From a checkpoint of a small transformer trained on Wikipedia: MLP 2048 SwiGLU, vocabulary 32768.
Each number is 128 + 24 x the weight over its row's rms, rounded and kept within 0 to 255. Layers, rows and columns count from 0. Numbers have three digits each. The size before them is the row's rms in percent of the matrix's.

# layer 4 MLP down, 768x2048, rms 0.0321, rows 396-417, columns 1664-1791
101:134162124096121179146097125128114082145132126145122147143103125078108132168100156124154148142112117115140098122121094105102167158129139114096120104109153065137094155139112096132141145117104136108123155145151116113171123125076121133131096118113198145078103149117060100135113136153124151095108141102132159147136161155118098137124161156145097144138116126118102119152095090113177134113117
099:155081143112091125149146138183152141124107121137109156125166142085109163098145121112135122138158150100133118127125084143111119098129114124086128138087116110131115105119102168146133152183133117134122102132155121157082137121157111161134145147110142106121122171112127152104136135138104152135100156141194114145171166129151128154137130152147155131141148134134121137157088107115098161117124
101:132145121139170161143140089140142108162126115104115149137105132106125149095155172171113154146125107152132132097119116119128181149129136134159132115101123106153117138123118134155144119111126137156176143117145128104106095125124124085115085145142173109096123140146132142145130147140113137140129121092113151158117166118147078140102149125127128148110117148139126176118094093089135148100138
100:109105134136114115156100117120135125130125119096148116096138141134118130143093092150154120167159147141140133150156144094137147131154095120084132112125109103143115097144130131129157127141159092113140143157163156093151121133135105149183189126085105107150135112092121086183102109148125112184170168156116130134112115109121120141116107167108160135123116134081121090141130103110156149077153
099:134154080096117150107141116142145151138136190151085099150144114148119161170126101116135105129170157144134107128131108126143142138120162131163126105089137135141136104116132124122139143136174088100153126100126115145129147134118132168145139111072128130150139149124137121103111124127145111136173073140144141132120142084164111126105109106138168116151090153163127116098148164110121131137129
099:105108104165183093086132128135133113116131126136117143109151144120047153132159202117128131116127141140114123085128101131110135175136149115116093112125137132129131129142107129098129116125098144115147128144130102121148102117145130166120140148083130134135081108118127173094154160109118140155104138155152113159141127166160121149140142092106102180128131077135104111141082147142149127125121
098:101145146163151169112155165151115132157125107110132114121124136159156126083094119152128115140193157148119140164161129148115146161099157085095195151090141149171092150148163120118116113155145160147140135161135124078130110185172117114087123121131115139130129143140153102122121163123092106130123120115170150145140149156135148122115118130126095108151165149132116125143161119128110138112107
099:139164123163072156143120086125069108136123158115075120103131154133166105101141094148149090143159110152132094055144096142107125119149147136138140119104151125142136101082143154135135129164150124146154081156142124139094125148130118082143165073093126172114141127104136131156144165170122130110154174137119127109104151115114113142129181121139098143140108095118141120137132157101154130126130
101:118110148136154149146100114143173128153135134118128135125157159107159117112110160091151102140114147108117126143162094120177088142143081138129099143118106108119124106169120114092131137173121084164151151107163132126122136137132110157115121145133083115125101099132120123086146131125102114117070096112104106123097146062148117136152086118153116113143159127142141130118088131117127136151141
101:162125187121134126141117151137085128130100108117146101100136082075146143149130092099141151136128145137160149098111149199102128105171138116100132117107141140103136142087125105160145189145150139129137132108118130086105144158147102113099116157112162099085169169149110118130137127125157132119135135074126147122139168145128134135112143080113142116136085081116171115153123145139116168123158
099:154161154114122104122151120096155169160131126112168114154100158137093092138188174166114132134119082100107108085137114144119130122131105144134106106111143123134099169126076101146127129098124100131142135141134133139133101139124157116093148143137111091164114113157132109157170112124126167173131123129122158179107147167152142108124153135095116076141115163148133130096134154127120109119137
098:153157121115097055109147104084117105108138117109114154134151158154102118141167114128187128114134087116132140134125132153142127100124179162118109111165139104147154117118126122156118123126139103137104171112134136130118145136107138123154150106118121096115122132119115086132136128166115070153112153119160110121128120089125142155179195117134186117117117117147103118102134158163114150122132
100:137112152109122149147131132097136106069124134112126089116067128108142152147124124091098134136093153089076146085108094122109120164110113168149153135140146148146163107125124090146143145101111149155111095141090160140101103151076147099098129097092097143137122131111155173144143090113083122155167118100122116106133097144168107133152166127101132136078115128133147128129153103089121121147125
099:136106114122150126109092110143096110196120148144147143107127144163095130129152189108133127132115089108125081117135146127146152185119160107128148135114107119133129094106116137169099114131134112117105117127185137128156123119136105110068187151069121143117097129069139129189139116132108131116157166200145124116085138100138160105149118146109133114125179081087135126096158151134117134141150
098:105119120110134142133088123133081143148135141082171122131128117104118118086117157144119102126168120110125126124131134134146107112106149111119116138130100126145155113150152098194106114109147127143144124098124136116141200149105111114158153115179169121149192145124149125174126151080098136086120095125135151131090153177141135114158150126184117072124081121137120119149121141084100091100147
100:120145137109138128097169112114111115119177161173096160103112137132127160113145106142154103097142123117094173115174109166122110157152094108151089120140111105167119144096141156123127153134126152149111074136136112138124112116137095131133122161147155164086077106114141144162133124120120151138124142131114115126119115169177145104116178093129152095112127109119118125164139074087085086128147
101:080159108157155102096137177108135113150127147118163111147111139079110116121130140117109155133124141120147150106107132143126117151162113145117141132149113141114133133131160100102137141121162122142156145125148105143111130161126104125139120172126098134114174115167162141104096128130151181148112147105112136146129104156112126120133097100142117154099086125173142163139112163156101135109166
099:135156124106134104135119126125161144086110117125135142103116111139101111163107102113166126091084128110104164157064110107137130158120099117116141149113130082126151120096140140112145153142127123132145108111083142163114121143114152126097148147135135143153071145105139124147142163094140139080129135140072137137119167119146124140132082058142163120118130138134125136154139149132149133115114
098:113153130103139117118134171159153109097142076126145103126139115146193129109133163130097191105149138129083132116141160133067096120132117147136134132115139113143142093110106074140150168094154162101118139157134097111128160132141098123125127121089124146138110095161107150146085178135145149123145104064113178132134132103094146111093122096115107098137131083133119129093109120117092130180100
101:152109076115183133132106116196141139142141117099135153119103103103123132104073091116163117151144141127139105141112117121158125150135091120135139138081133122143126092173137112100123111133137134133125116148150164105146119134090133143111166092099142159159132123100128152128128098134133177121146143106110112115114118128151097148133111134124109121118096143153132107166136119082140097105120
101:144143166141172090109131103147125102080156126131126175111117092142132126120118141139135134128137104132116173119144134146186126099117097091106161142132110123145132135104136111123118106123158178177121146137153138097106114094119092129107109115116106166133154123077076155137150108116091137138146091123154130126162107143152151151123147121161133112127172111109166156165139086148134127147156
100:107106118109113137136142136151077191146153078158150124144181135131146104111128159145118123185108110102109098106170105104102110128104160148096117138150112128128143149141071171137124141120152166096117156127152146154166119136109088129099139155142150181083145141118069137120103151127105157119111151106154118159082109153139132147136154101120123157149114151147139121143093130105130122130105